Part of a small language model's weights.
Size: 10 layers, width 256, 4 heads of 64 (1 for keys and values), vocabulary 646.
Architecture: RMSNorm before each block, no biases in attention or MLP.
Training: a variant of Adam for these matrices, 141M tokens, 8613 steps.
Each number is 128 + 32 x the weight over the matrix's rms, rounded and kept within 0 to 255. Layers, rows and columns count from 0. Numbers have three digits each.

# v: layer 7 attention value, 64x256, rms 0.0764, rows 16-63, columns 128-159
# o: layer 7 attention output (transposed), 256x256, rms 0.0829, rows 16-63,80-127,144-191,208-255, columns 128-159
# up: layer 7 MLP up, 768x256, rms 0.0536, rows 0-59, columns 128-159
# down: layer 7 MLP down (transposed), 768x256, rms 0.0411, rows 0-59, columns 128-159
v16:168110142088042145169132157176098095105130149111090163107137072172113151060128164148115113209168
o16:146110116185073109145141151159121131118112156121147129066105119151102178110166152094160099159060
o80:129080104097096179147119144114157081151141157094112128127140153143165090142121122105126129095094
o144:126185084093057080122094131185163074102091095150177151096080149096090086165153129159096183116157
o208:106146128110121109019179151093120221150117173168029119166175195112093227182140108129062139081100
v17:158162118170184136102163093103185122134170158147098099131118102134108071131128170137110144115150
o17:135150139087138167099081169100169162078126091124152126099158144073101173135155081111119141179101
o81:186111116092120134117126118111103153139080146144111101149091094130118151106056093127150119138098
o145:140050096130108128169159056119109127094141088092087125095129118194120155132095138100086201102121
o209:125079098129048120135152141133140135132154108163053174156137146157122108178131154156154108150144
v18:134117121137201141092091188166140120186129087094154120135088154148182065162127132144128129103205
o18:091137155158112136074091087109144112178151097123163102186106118128125089132154187187085173127151
o82:069146117111137097155131133105127120151176096140107151147114103136150181126195179127143137153135
o146:114185171162090137143116080111185153140132173126121172120144111082115120139102036101090000134102
o210:161075104093148085152145124175072146129174164152127122120071108194052087075131126122178151128096
v19:119153171096128117116129103143152156125164139152184104113122131144130091149143050201141109155150
o19:108140187143160144086099114151118139121088118141165125126168145096118178168173139144140129143108
o83:094102099141136108123107113126114163161105158118058111192092161117153126108086141128175119090095
o147:120138154129094121142156043135167105084135097156136159096073086105147145149138176084101165109097
o211:122176109127108128145135091111129131170135163156132148114076094146122096131121159118135125145142
v20:084147121095130138125099152128145106148099113151096143085106161092118129149136092122148186056192
o20:114135146112147144078134164096108085165091113102122072102135160099077168109218113171117132160198
o84:150165097141144104124139158153144165130122170127127085114114104130099110113110098118156137160134
o148:133078147149179131193130122145122136123146110119134112153112116170152149192143104078162165103118
o212:221091136116123130121057048124097158128133180159103159146137114173144104089121156101127160135123
v21:096041123155120146111121141108129146143181070121105114143071164102131102121113157097138140096140
o21:120115057170124111108134108126100114177114115085086061095078147119143088102077184142153117039178
o85:092137184138090119101145163102154103097190144195141138128158124095139116132174170164135184139174
o149:108154136150089124080098160122109150149134189128177121164135125091128176130122097150118087183188
o213:143131114100148170131168123174108087103158080135097121166110087158038108137128071158100131130151
v22:133138138156124149121124180112149082078103183121187113142135184124151139144134049135102117126189
o22:078134137121097166166108082117103161148144098158140111121159173117057129124109121158207121147151
o86:177128140147148124173130134112108139168137104085080130125054157147140131149138090088139093152086
o150:170151075135189076173134123120200122176140111116099115119113185195120145119062122201043117125134
o214:149161169096129111207172146102080134142167096185142154133174095140140162091115170128133197117086
v23:147085134145156153122134088124132146111120102124077130170154168097142104176117152098126155145141
o23:136110126151125111186134075125105127149191103110112113102093130147128051095079159148158097078155
o87:134140210135119112133137159102158125118158147147143155094142133095103072160149138128125168089158
o151:098145136158134116109154148184149127167097140135147132166069139119155233158101121129066121155159
o215:138128118105159117094105120157117109123128079140082108141125140172116148124181107181117144143127
v24:133160135123224134132111112179104109166133102165119172092121119163101164141126035086101117137138
o24:111137178160122146105133138058139143156090107153170153116120125102178202107153111110138129154190
o88:162135077074091107156141135118173103142098143100093151129143157198119165114110134121155069177137
o152:120114134120118116142115124083117159121162109131092088122114177168146092146141153129146152055173
o216:126101141124047157154116109114078163059152171114155159116142186108172145132094147156110117096111
v25:124085117191122166125130131127132073184128117113061075175078151180225082156120069088033110144088
o25:107128125122146138088156081140167112185077125103105124145129096148142144118111106142123148176123
o89:092148175101123088148105187181134105063134141132144096131176131123120170119174117105152112131124
o153:124080139125104126060143189108108127106081166117157151100148109087107178110153150153159099139155
o217:138126090100111103116122159179091160128179107130140111186139143112043121147096098147217100110130
v26:102097114108116113116080109121144239143113095128123128171124143176127161116139156079138108102080
o26:161092125179124122138116104188191146147134158135086115134114150159131074101154135107078144173112
o90:136195123177100143116122186136112109120148148184133103091188134115124117177164124141112149129142
o154:120119161132091103082135164137154144121065130145181108164195178076087134130137141129187140168104
o218:104135096154207120091145152061122078162168075164108134098106186131117142150135087168095088108141
v27:163092075142088149132062161147044113110164108103099127139119083097053151131118143201202152138200
o27:171097037056111091153184145171083099107125177087079181084042121128106111128096101189143100126137
o91:097084181120134135063125140123115119089095123084174134120133086116111147075143146134158126119117
o155:110174145131094166111091089134100103153141146119171220144097141134150059109163119146144169118171
o219:082156137129149104122113086122138131196071169081177108086144158195174137141105134020173162111131
v28:061114110119053117115080123152186126092151077114126110096163122146123125132135141191141165112142
o28:160230083083161161077122132131140136130154089123181141167050138113047061141163182086207157120123
o92:109095122182158121112137105152145104088117110161147139140076119147110164137098123113138071114099
o156:137173103150109105094099150120141130134098175128111131150163116112171151072138102095139126188118
o220:178099171170127128120201180125081099145107171092177140093130079178150147118124171084140036128144
v29:081065130222100131129154115165112126175164069122169175179097086132166184133127184140182178173122
o29:151091139080102102126102110144121111144171114135096105166064128148161102120042129117146143060094
o93:164178121103066178107128129098123105123201055104151153109182126159144116141186189162107123149148
o157:118171109129114155136143149092096145171166144165152144153157146071119127102118158111114115180139
o221:074157170135209117065131166115145082076137088050161112136129167165117138100157065130144162094113
v30:105106103120087096096093135136128146198186145156162081096055109055217126127139107140150075098175
o30:123208191133162107119090098147186134097068090086147191095138136086122119151151180147089142198145
o94:152147138132189137109147109142101090129077175130112168125120203166118152148128089116150098137087
o158:160104130100117093140155113133141144168109133164120173131151158190078138118120149087148130161096
o222:113121114173141123079101153119172080156084117122118112102148121166138091170103160197126134148154
v31:158068124066190144123079165106119182150130097118096091159147130174124118133137136129177110175099
o31:122099167164142143112098104115139163133148096133206104085143170159121145103144117123137085153105
o95:181091128152109124126146109153164138177097170102069126083081184130108123103099041133165090100105
o159:158126117114130111114166133162166102147071097120083152128086103153119195183046166123091197119118
o223:113164153146103064113143074150104096135159156086129186101059208135118161156143171146124086130149
v32:132149154105148112070105057123081095097165131149112159149178163114175119154126151117066123147085
o32:117197160118154071211126136196133112112089088101124133148109124121109054153077116105133073112109
o96:156137153162109132122132141120138109091068120159119142124132145157130139149096078129128128092099
o160:113085081108169139146174139176094170148130116177103117169087080147118191117104205096098184120100
o224:127121096190122149121087156143173065126073114034119133089113051163165131147059091192144139160107
v33:079171105084159128162166166106059098205086098127131142098126169158082169087132111107146155078063
o33:098162134166143086159125161113078141189131152071104133154085150133090098113086139130118150088143
o97:135167177159120095133171140135158148087180105146100117094134089053100096154155084136089157158175
o161:166146134092137160141106166153154104149117132115109118186154116151135186182142126108185069151119
o225:125101176121128117138125084189153140120105161121207153144153111092200131121085150083118149112136
v34:140118139104104130121203077124122165115104114147146128112112130077199139128113113119159092131147
o34:144139127161076179150138094132120173171147142130152162099146154127129124111065114150188139114161
o98:182119147116114098158113138155093088143088168140105189112105173181073112132121095149115106107119
o162:168097126140152125116133109103171089125099086109134057091128116187140151124114094156112157093106
o226:128154132181135163173105161054108069110183107147125089160160149092123076139125142121081074100135
v35:166153183111097137093117122090138111148064132160114141112141113147106084137107147143155127151071
o35:154131164162096175089160109131099177104147197113184186139119205111152114090098076150123136132112
o99:106145096100106110148153148164062169115074170142056187142100144146103112151082095085097134138133
o163:105138105160116173128105131167181054085166049105124086141123100204163163118110143129070181049118
o227:129139066123147115109154090132178152140110193160096087103085102095139159102086201161150118119155
v36:120137171109121134060074133153087122134126085091185115115133113125055165121148125096140152114145
o36:145157111080135093065150121124161106124151180130086081143090143084111114107199118154089127130157
o100:124165081137137156116133144113109115099089087148142051104121079164173188127112151101109079120060
o164:101115111134152108185084152112099203196174141119112105171228164156125050092165128133131140120129
o228:146117141129155086111123142125103119171107155112147184070115114199158143111099102138168151082146
v37:128138161103125145158104112151149126132130058132206092097166164179119099140122148178094123094153
o37:111191150148106147073182112120160136142112167116086153154122106104153160144205131095102156202168
o101:076181065141134136133146142096060093060083165109132106151157099152122169132155136069066141180117
o165:080116139157091086122097111149113129081115105154118090119157147146099079117171083152164115087115
o229:180140123088091101122137151129162162144117171201129114095110136094117126139148123125149119100075
v38:213175168132172126175134110100152110072132133161170144158101115143117176155134172071145150154158
o38:139106167056178155065094181118126133076169170154163115139153170112131181159136074143112117158132
o102:131161057149107134135149113149124191169084127088139086096111104115093099125066136158126081117118
o166:165111145159148194226095092152081123097135071128099091152150169179114156159119141102133179082084
o230:081160092169145114148115081095144227114108134064064100079140182120132128131119105138148140100096
v39:123136124133138134144120124114087174193111144148138095113052114211111145120115151098153095137114
o39:129106185176113129080135135117128122141101198104126124072127137114178158101106072119092125179150
o103:176193105154095098110163132155121125096116227127079112075166140130094077132131103124126111123164
o167:114095142149114156140179137144101101095171090174147165086137128203084154186113161079207154052147
o231:085176095103137124133161093121211161118135093161079122123117165066127126207102143167118181127109
v40:119135111061176097129109137135071087184114071169171117131044121120161163144144072153177122144120
o40:102102152199114076110093133131098061142076106101101131115124109127092182144127152151113149127180
o104:093121125110085116153134165109165128120120137122129092124154091111083172075130109120157147159156
o168:142061143127115154149129104135130142115103136151120166159090095147088140171155188112131151129143
o232:119120147118170131129074015151117168148155157137120181120142140148125111087071115074077150115113
v41:172187053148165136141101192115160111127119145176132133159079161097176141128120175152117165121138
o41:108114142055124096167080135138127140095122131107082204164136136132098134162135105212107143173128
o105:152121178105154109137119140156102174087121111085132119164104110066100132133143064114113115190168
o169:170097136116114163214150104102138092075115127083094173109079091172085230138084170114133120160109
o233:068102158067128050119092051158162137184109169126161099079161116077154161101101171063218172144105
v42:094059139168112153182149141146142123088116152085150152132126146185168119119145118143133104139186
o42:089064137083145127096107153112114113155167089132109080139148130170109176166149184154158124114117
o106:151122129138171099120134109104139139165227077076154105108141125084142123126166149151106092120113
o170:181145139107107087129105147132078075129112132124116145069102138098125131159130118156151115202160
o234:151202142074114117131125104143121173137140142113153123141174140105111138111183081095107134131092
v43:098122134170099125119115067128102062167113138129070127159154150160137103140117061088135156156070
o43:150176132153117136107147076139087116168122134118205109122063145109136066086041087097135092135133
o107:154166142136119146131160150186178095087114126144078123088126141150092118116122123117179086086106
o171:162154077121106146110107194133146142177143135197160080145148166071140144112127172136139117149140
o235:085158105148137166140182246138130123129136062105160159134114139106195151100064171163095149104089
v44:167158149185064151098101173074163144086084179146141116095126131097157153159120146124155109139162
o44:131092097078146134124124120127157122095129129141141121172163124127150162124144109138156168126156
o108:119124105104171127166137054180072127143087101118186153175127126140144145104137102153091130128124
o172:088084102120111179117172150087069138162175143107206144104167075140181111134096131126131189128125
o236:141164150084152132114200073122127124117141159175062133130139039167070121163120172128147118099129
v45:153150156137149157166169104119157088141146109097135103110105107136135106116135135143129123146144
o45:107156131096185124075082180121120139133150119130143087135143106104091189137153122123151126124113
o109:120106083108086134145127141118135159149118080075134117125085138110136131106081090106114112144087
o173:146110119124131119202134100124160133119175138099103148159169111203129131137120161128045132108121
o237:135097133139085084141132097174102154161140153138129146161148104184123087116131145118198177118142
v46:145134142143129110054136154105126173089170173128114136138111111119140158145160142108091132134138
o46:078077159097110128106077168169114135120090114148144076172197137138154150135198136187103069156124
o110:160176093164162145103145066095110139185105128118106090114151157140196118151119167145192094052113
o174:144142130089168117199144140071181126164154093105072110066151150147083092141119147127143088134127
o238:124205104129112173196135114106111086144117135103170163141076151056123107081087113107133113168150
v47:140094139097084117145131112114160185123144135107167129136075137164112126157138116149110118134137
o47:108127135122117102115132109138147092144128130133136151115106087143097095150210150153170091173105
o111:113137212190152109106167144111158108121172157161134086111139124110128147124165131142170090114138
o175:151147107179088112083113116100171111152114165123153147127139146102132155114159129130148161213185
o239:120194121081153111120142094123094163176092088153096138089181117121152191120121128123101123102121
v48:023173132100152148126120217127152100113088180092144163158090133163134099123136100076093129112071
o48:091154099106145137119140090148174173142115139162183085156166128087013125101108133181161109103142
o112:173114183109167131166086151135150177155181093189063107187124134095192108168117131185145133135143
o176:122181115128135085120169104177184126162167136104133159119107118151164164130140067153104137131152
o240:164075168176133080079179123150093162127144125156116145187146056126081109157124086172178178197168
v49:120110099139134125142128149162099135103173115120146116133110068087171117091142228137097132163148
o49:120144090089134128129080165128126159098089074121142118095221118102121151108131125135118122145111
o113:155067090092146163128068107120108133162079168107120128157098127162149131101073140133154111077106
o177:115091164090163108168178083117113154092086129151052177074138109114081144121086110122102100105100
o241:129085186144061136128111174114136093111137115112106083170116158128078095167137100118138104157177
v50:123116125158101133156156135138095116146080161130071104118117128098114162098134129089102122097123
o50:137107114118108118159171140115111120125136144135094094084106137133102106093140089118121106155103
o114:145141211111156160132109189116157147129201157118121108139114147096093096174151133097156117119157
o178:122158112119113128123166115125210113129120138115152189165125165121078132136084122125118105142139
o242:104113083065147130079108149131141135161120045166082134159188165174135176200152143166106198113152
v51:102092120156057109150087132111143058139092135174111157147140147057178130199121142138140124140080
o51:141180151101139111147133054149111103117139078142127156103145150137114059113068134098144171090173
o115:106167157080139194143140119143104118144098176178149139102123124158123128117100093102118169141128
o179:160098109098121110109128152182096120176105125172117093174127135115137124105137113150152183175096
o243:167144124121159168094139162150137160095123090111063126088168157128158110085152112173110091047125
v52:143083102120156163105128141122109145157146102092110070132124187110129143138108176079147138096150
o52:139160083132087122189151093095096157164176122082098128125094120146132039107070145142157167062183
o116:142128165120127128104124144110089078051122126158124171111135070126146120119173137148102150137154
o180:111135104130170132097109182141089148167107141123122091121140115157151137130099080189138095133151
o244:138087189140091086169141186161125084089151131142167155115115115130117127120147118141155071116113
v53:159124085113131123086146101114167152147101150083146098143199195193132100131126119153111112106094
o53:151082149165125162159127116106111092133167144124101090170137141163156108150131164075077118149098
o117:153165166171151127093152139099142196138169117133121138110120121052140061141190126112116151148156
o181:121172104141142106081129154115146110096098107105133139138103113089130130127119124136139076141134
o245:080082103083162130162112148152155146138155093212144128157051134126106109108147153138166171159138
v54:135137104137135135139052159111152086121146096078143129137140101163178132108155152159120128123157
o54:136221140118153130062096138117179110150164115161135081159070115098076159128192145098105157125137
o118:121137066116108144135122141157131145135129082112102070125044091157153185108144107101134097125091
o182:164140086119111108187108143140150162122102158159083138158193091158093074101107186110082146127094
o246:143075120149137086103162128163081167164142129135018208094109134172090141109098141136157138099126
v55:124132138150121119165065191091109161052117117113070156139204094180148155142127169080162087160125
o55:098073090092192116110150158173160131138079127118122112176106127132160205125178173184146010148185
o119:200105106186178072100166081165146133119064085096169090086169126117117136136119127134114103100138
o183:147097143138115155160115160111073137110138109121122150125124102170126157116120181149165163083155
o247:126134133122100168148130083162130098124142144056131122125061110118096137122089082076152140130128
v56:108147157167103142126107133134137153096116111105122093086147088140172137097154110122164136100160
o56:132138112089168135069111174107160129124142090163139079142079115091115192135170164116152122145134
o120:164095080136155093103141079155137071100149040095145134099117161155109194166096117122127070128089
o184:112134118090122127170136145080113169167189170128111162127177111136108078111120163087118122131127
o248:153124111129097150124141134120088065159151146076150180134109096171090139149104124136119113155135
v57:085181084116150134083142099120141104168118115158166111081123154174159081151116098106087098098141
o57:090210221152138147118137140133163117159080128059190186162098127091136106132167053149122130222148
o121:162150132180142073136149126154153121112074152140097114127134126153094146142090095123127068133111
o185:149071114172158155127152134132129155107164088113122123140142116175165198101131144083141172096132
o249:170087131157127150143130163158133133134172165145167131139144126153164136140040179124153130134114
v58:112126144151095102120105100149140097084144143170091081091121067139139106119150084164078089114129
o58:108151132081177144041109176148132122100048100147157127118138138083120199144197120137155077201126
o122:132143104135153121130131101136158127146109138124134108143129175146118146134076111127197078102093
o186:139125139106098116169146082139148123104171119133098175151133138150106114119171169092147201141133
o250:131178089133094187132140091118135127165096132097127141145151145135142110153109121124116128135157
v59:099115095116121131094090165086095114208083077134109085112116166126133139103131127134157102095154
o59:138108162141121118166123104123116144156085120088059103104158193155152131139097122143099175115153
o123:160180116131145148099130163107078157118102152116089136114110142103143089117151081109090109182122
o187:137115172076140085183119180159078150091083122141130102170144127136101188149102181127163146110086
o251:141081138079155098127095103115154136116155145208156186084126140120135130163096160143108119124135
v60:092097068117109101124190175067139158114182161100165117157151104153154126086137156110073156107093
o60:122139091181132167155115149155131125117131131140145156153139113116097091084169137161095076124105
o124:147135202161123140089112128116109169121153175158135109126103102105123125182188121122188175061160
o188:104132159178192149070176087144231107101105142119113181142154143193096173138152142096124086141136
o252:103135138167164076083144103144096070194057050126156111141088136106092087105148134100149182160170
v61:111152141160124146126106167125170129120146142162174137134134149097119155138139152171132157134154
o61:146144211054128129133104110108134170106133098159125132149160190090149166150162058130134201136110
o125:157158065106130135135100097164083169182103119100078092159104122175162138144095139133125124131129
o189:115143136105129145168169084171127137120164075130133106131137108142176095153091145078092193114113
o253:168194167148123133070135128114118130086100186114109175096163122136195188130121138137139101094096
v62:135102146088092147211087114169144166059134134082164084147083164166091175085128100128136114118133
o62:149094056066114126080143156118119113143173173150080117105109120150052119172116158084209132147122
o126:102103181178111137129146166125134093045202105114180149131154143060095101116152106130106072161132
o190:147154098117070088126096148075130061155101197139129149103154139093090134100109121165187098200131
o254:092157087047156077169185102091171153188127097148143074082170096094146173195160140114115127155090
v63:077105141166158135140149121159158190142089127136113139107097093112120183119150097140155129106102
o63:107089117148179107098113157107136127146126103137048090109134108135138159105169202163132125079173
o127:152156110110180062127134116149142140167215123146152095087126115106125143126141108127129148101137
o191:152148145133103123165133126118134130122124146122120143161129115154127092216138133124182132165161
o255:141169143095106140133076070154103089094086136131117177154141123147123089131161108138104120078203
up0:150139116143125146125115140095149126100126113112144131138121123105125143123116147121130100164134
down0:119132123132119134124108119124120128161148128142137120114117121111140136151131123139114148109150
up1:141137119113092116122142122130125079156112154127115126126122122135110106131120128159119126089122
down1:124118133120152128125135141119137126116138111136121130145108105118129143114126146115119111133151
up2:106102139184114129143124135133115125125079117099142172123109151120177123087119149144124061141151
down2:152148120127107137087109115144155135140156115126135115105110098138103119160159093138132160117110
up3:134137121116155132140134150082143129121122125105122153137117104139117124124112125099132143142139
down3:125135134138124128150112129115136140142137130125113131120126133133124124145135134112133121142121
up4:124131166148132108120091135089151117113126152159113125102146159088146120167144139156110134160110
down4:131127103148148116119119140100141141129142095149147091137091105142096131127142123110158070132159
up5:120148107113139111134120147107143126152122115136116121127127112144104155128121122128141138115120
down5:123121130123123125135111132126131119132126125128109126115124140133116117152140121120138134135108
up6:153131098092115127134111143101121135134122123093124122125115126143107101142136142138124111134113
down6:131121135117153129124127114112140120142152126137113113113109122120133144146132127118135140122155
up7:126116116108150102159117134135125113132121139114127147122125124141124114106132126144128121125141
down7:117123119127128114153121122125139144126138114134124120116134119126138133130132128117139111127140
up8:121129137128119126129113143123135136125116139119110131128126135107142119130136128133133133135105
down8:125134141125137122117114140134128126127124139115124129119124132128131135124144123116122130136126
up9:131151116113155116154107140114139138116138134120134126134106130125092133143140106127159135118125
down9:120138118115129109143111120111131116154127117143109115117133113128130125155131142129121117126127
up10:143155170139185106145202255100000208235170009103206000000116040122255141230127052142130199135208
down10:079188215098059090195133166112208068000000147174149078149142255146095181010183255108101146138090
up11:146135056142128130133154124137094115152084116098150198144103117166091112130135105162091125121139
down11:077135176092135161115140122114109147121203130119125125095180127098175170101099165146108128146126
up12:115144122133154129122113134103145132117112109109130129135125119131130116130126091107104122144148
down12:125131124123125128131115134115146135147129129138128109119120126143120117129152132112140125127134
up13:143148153143139129120133132140119145124115115109151127152119116127138136098125129116128148130159
down13:116127103143112129150117126108167141148133116125124118140122110123115123133124123109118120111124
up14:136134137147140122114124134117115107118135139105127134115114126126124148139122140128122122116144
down14:125142138121112117120119126117131114131132131120125127137131132125131135114145127131137131120129
up15:119149141143131128141108126112138145112131119144116127115136140124133132137122121135139140143118
down15:128130115134127115124120126121137127143126121143135111130138128138131115144131138123133135134127
up16:126106128104110118128127122150122130131125130129154137133118137123140133124133131139150123111132
down16:138129133109125134117121135110128111133133121102132140129130106114121129139133120125104149096120
up17:110158100147154162141127136109121165107136088111112139157142104126129114090118113116135120182143
down17:093122161154121129137130115160149145151158142163140111104120164123133116133136138136133140121141
up18:061200072052188139202098179031038238016101181148246089155184247064149079200126138114142192044060
down18:140127027227132219084160072129095094210255155224197080180154165204105077076255148056101095240055
up19:126101118122145120130112130116138143153142118108129119135125099163133113123112097124132123139134
down19:116122125144136134139128166123117136139132140144106124115124143131152116142137122121147144119144
up20:000080046080197139099000034000255123085020028104057163159238158036160142205033251079118179121180
down20:100000171135104061255182098174001255161000123010033188192103131196129241255044119154205196000255
up21:123108144136114112154120106150124126152135151160135130130125143138140105122129126164146145094113
down21:125141118112134130130111132143119125135133121132126142121103130126121125137119120131111131125127
up22:128127147097125118125105138157139131150125129153121139142132128126139104151126114146123120111136
down22:142148140121132127125122123123122127126138128131129141125126118145112134139103129129125109122132
up23:149153131165130124110129138100117133140144133117128120121142102137093143134124140120127125118126
down23:123123120139134126135127157101133113140121130144121116139118123136119124130113128125118116131147
up24:138139130138123137110111127124138122121113132129131125137128124132123124125125091118128152133142
down24:116132115127121137133114128124139147136131138136128131131135118124119132114133130124133126134128
up25:135096135149124132131130133115123117114107120102127128129116132119162147094122136116118091145143
down25:120133119141110138120106120120139138123158123120135118127141110126127129125147111124122153117126
up26:128149096157132130129120137149111134133112116101123134144145112131106124122112097116126109135145
down26:108130150127124141127136131121158136136148131126120127124148139126132131142107127125126141127131
up27:203097132097118125255172059112100147109075146113075199085148143193090101085000056117073166052132
down27:056085129079151138025090039163218037060182127074168168255224131023140148135169072101000089105178
up28:123140115124119116158123125126122120133126131099120129126109134152113113143138125140125150107130
down28:124131120125128119137133117128136130129131118145124115129136128127139126141142139133135133121124
up29:131117125145125123128122124143116129128114122105166145117128110129145147111120104128138094133195
down29:125136117121107145113111096137160127137129132120146139130141100132097129125123115140110160114093
up30:115140134149110125118117120121126107132142140142155130150130153117128136144121120110132119107124
down30:130125145101127139121129117115137126137144117111116134140128122119140125129153119131116143128127
up31:255135117123000088017023169173167055106091089255140140012134078022255154088056161186192121200176
down31:069169111212255183037135089128132123132082255104000086205103209158151092151202206152111087004000
up32:130125135143117126127130121118134084117134144108156140128114125145135127125137119128142112086139
down32:130124133121122131116135133117131132135124114118116120130128123131138130125143118114120148129130
up33:141064168104095125131115114150144100142143147149126119106101131133147104128141102130136132075128
down33:141164121117137124126130145123115116102137116098115167117148130130105129126112154123121134118132
up34:135104134140110111144135126116142079142141143112111108102135134119132109143140141158152098084097
down34:137127133126137124113133127143125115105132130125125124118115146130129128122132115124118140133133
up35:126135146127139128152117133105141113117145133159137141116138138106123119124121142130137138150097
down35:135125124133124136132115133117136118139120111141134117124117108126134116148125115117132127119140
up36:105086122212048132255077046105132167255106135027036167050161130247064180165000127143148079157255
down36:094154232051224199000105246089116000099171174115156058104095224000162163057070062133196255182079
up37:132125168117099126110130118130133125137152161132097112114135161104114137149141134137146150113091
down37:132128134129145123139121141120107096132105140097124144139125132108138138128134139109095099128106
up38:133138101121129122134131131120121107123104117114136123140123119108119116101125136124123128128150
down38:131128121122117125140130117124128124138146118137123126126129123115128132126140126137123147124133
up39:252255093147194050124062235000040045229197255183093146072149148216255000018150177145046029118180
down39:112178069223003219158122133086066168191209106118090151166255158149112007099255139099254149255204
up40:137119098133133151140107113109119136122142103101118118117116112135135120135125119118122100153150
down40:131137124130131135121128136143133131125137141150136098122133148146141133119144141136143152103136
up41:147098147107131136128143133120120083116136138136139141146124112129159136109117134117130119146148
down41:142128127133111143132126146121145129101150113109123114136123110131129136117163118118137123112152
up42:143125127123115137121140100147133132117137125132151150145128124146136138116120118146123120103141
down42:110123126117131128128141132122118128141115132129131130131143117132130153114147148140118150127123
up43:144127107083101138136150115123149119154134136130117119131147132137088125123132146140177188123082
down43:142137147128142120144121133135102111147101145134117112110129142133120133137102153133100065132114
up44:141136138135118119103126116131117107104129150130150134117116135125132119147139118133133115103121
down44:141123139132127126116146137137122108132113125115142128124128131118125130110134142125126137134112
up45:123113120138103125139133122124118149125139127133132129118137126132121152142118141140130130134113
down45:126116131136145114108137149122114131141107148155129118140112123140130124132130135120122105130148
up46:120055228042101062118081055013153200148000042145014000000110136068101152222097053009000243006000
down46:255066000081091079114177048216255087152139019104227249069129080150000154111134094255108170134255
up47:190020255121120117134074139144120157000033013152022211099255124086090189243098131185254209072182
down47:080006126109211104255085074099187156205072081123000128162005164000225096156099219245010128069219
up48:138167138118151134115125153135136176117109105119128132143131146106127151124129118136131134156136
down48:112128122109122119127101122125150126157139134123140127124123121115129139139140127139127124122109
up49:141154143140150107130106153121121153124136119113158126119134122120130134136130132124115135151161
down49:126128116124129118134104133102137137141150123121148123142124107130130113134136132118124126105136
up50:128141137125136108124132132140131126125130127144126131136108138131129132128127117129143131121136
down50:115133130114120118126109127125129142126128137135118117125140126136132121136131132110137120137126
up51:143117133135110110130118133148124090133120140131130136125127123118126105110135120133130128099138
down51:128130131120119128131142128133128128126142126116123136138130114118131141118126124128124131130129
up52:134105132130125121129120116124126123124141134138122115110130139121148126122136141126123096124110
down52:132125133133117137115126136111112131119128118126120122126115132125127123127147111118112167136138
up53:128104124103113129145148109122131106127156132134105126091143137138121148131129139155172141124126
down53:143132116153134130133111131153101116100125123137132109136133141139114120145111106149114099123118
up54:117173125136172125118100151081141145100111115118132106136125121107110125136124107116112115172128
down54:124135130133112116126116122095163137146151107143130116107128131130108118151164131113141150124142
up55:138124129122129128139120140122139130134136120107118120120129127111134139119127137130134149141115
down55:125136096132118124150123130134123144135152140132141124129136133118146128144135136131148114121139
up56:130154097125127127152139135108110140122121111144127126128129121141112130136126120133115143140137
down56:126130116138146126140133128123127129121130145137121124127140144145121121138131141121144109132147
up57:126137128147147136116141108128110137138128129131155130146130120125118139112129140150114126125152
down57:109127117129140143143133139117136140146134115129120130135124106123130130117108136125116115123145
up58:133159108130119120135117138131120144152117119131152123128137133121108133127137114152143103136134
down58:126123130125132132124126121115134136163138112122136138118128137120137134126117124166114135116126
up59:108241160144200000082074081171166045069183151137209180177071116125235232088162201127178142168184
down59:199147141108255255205237057137199058000127170223155189189142178136073103054159111166000074096002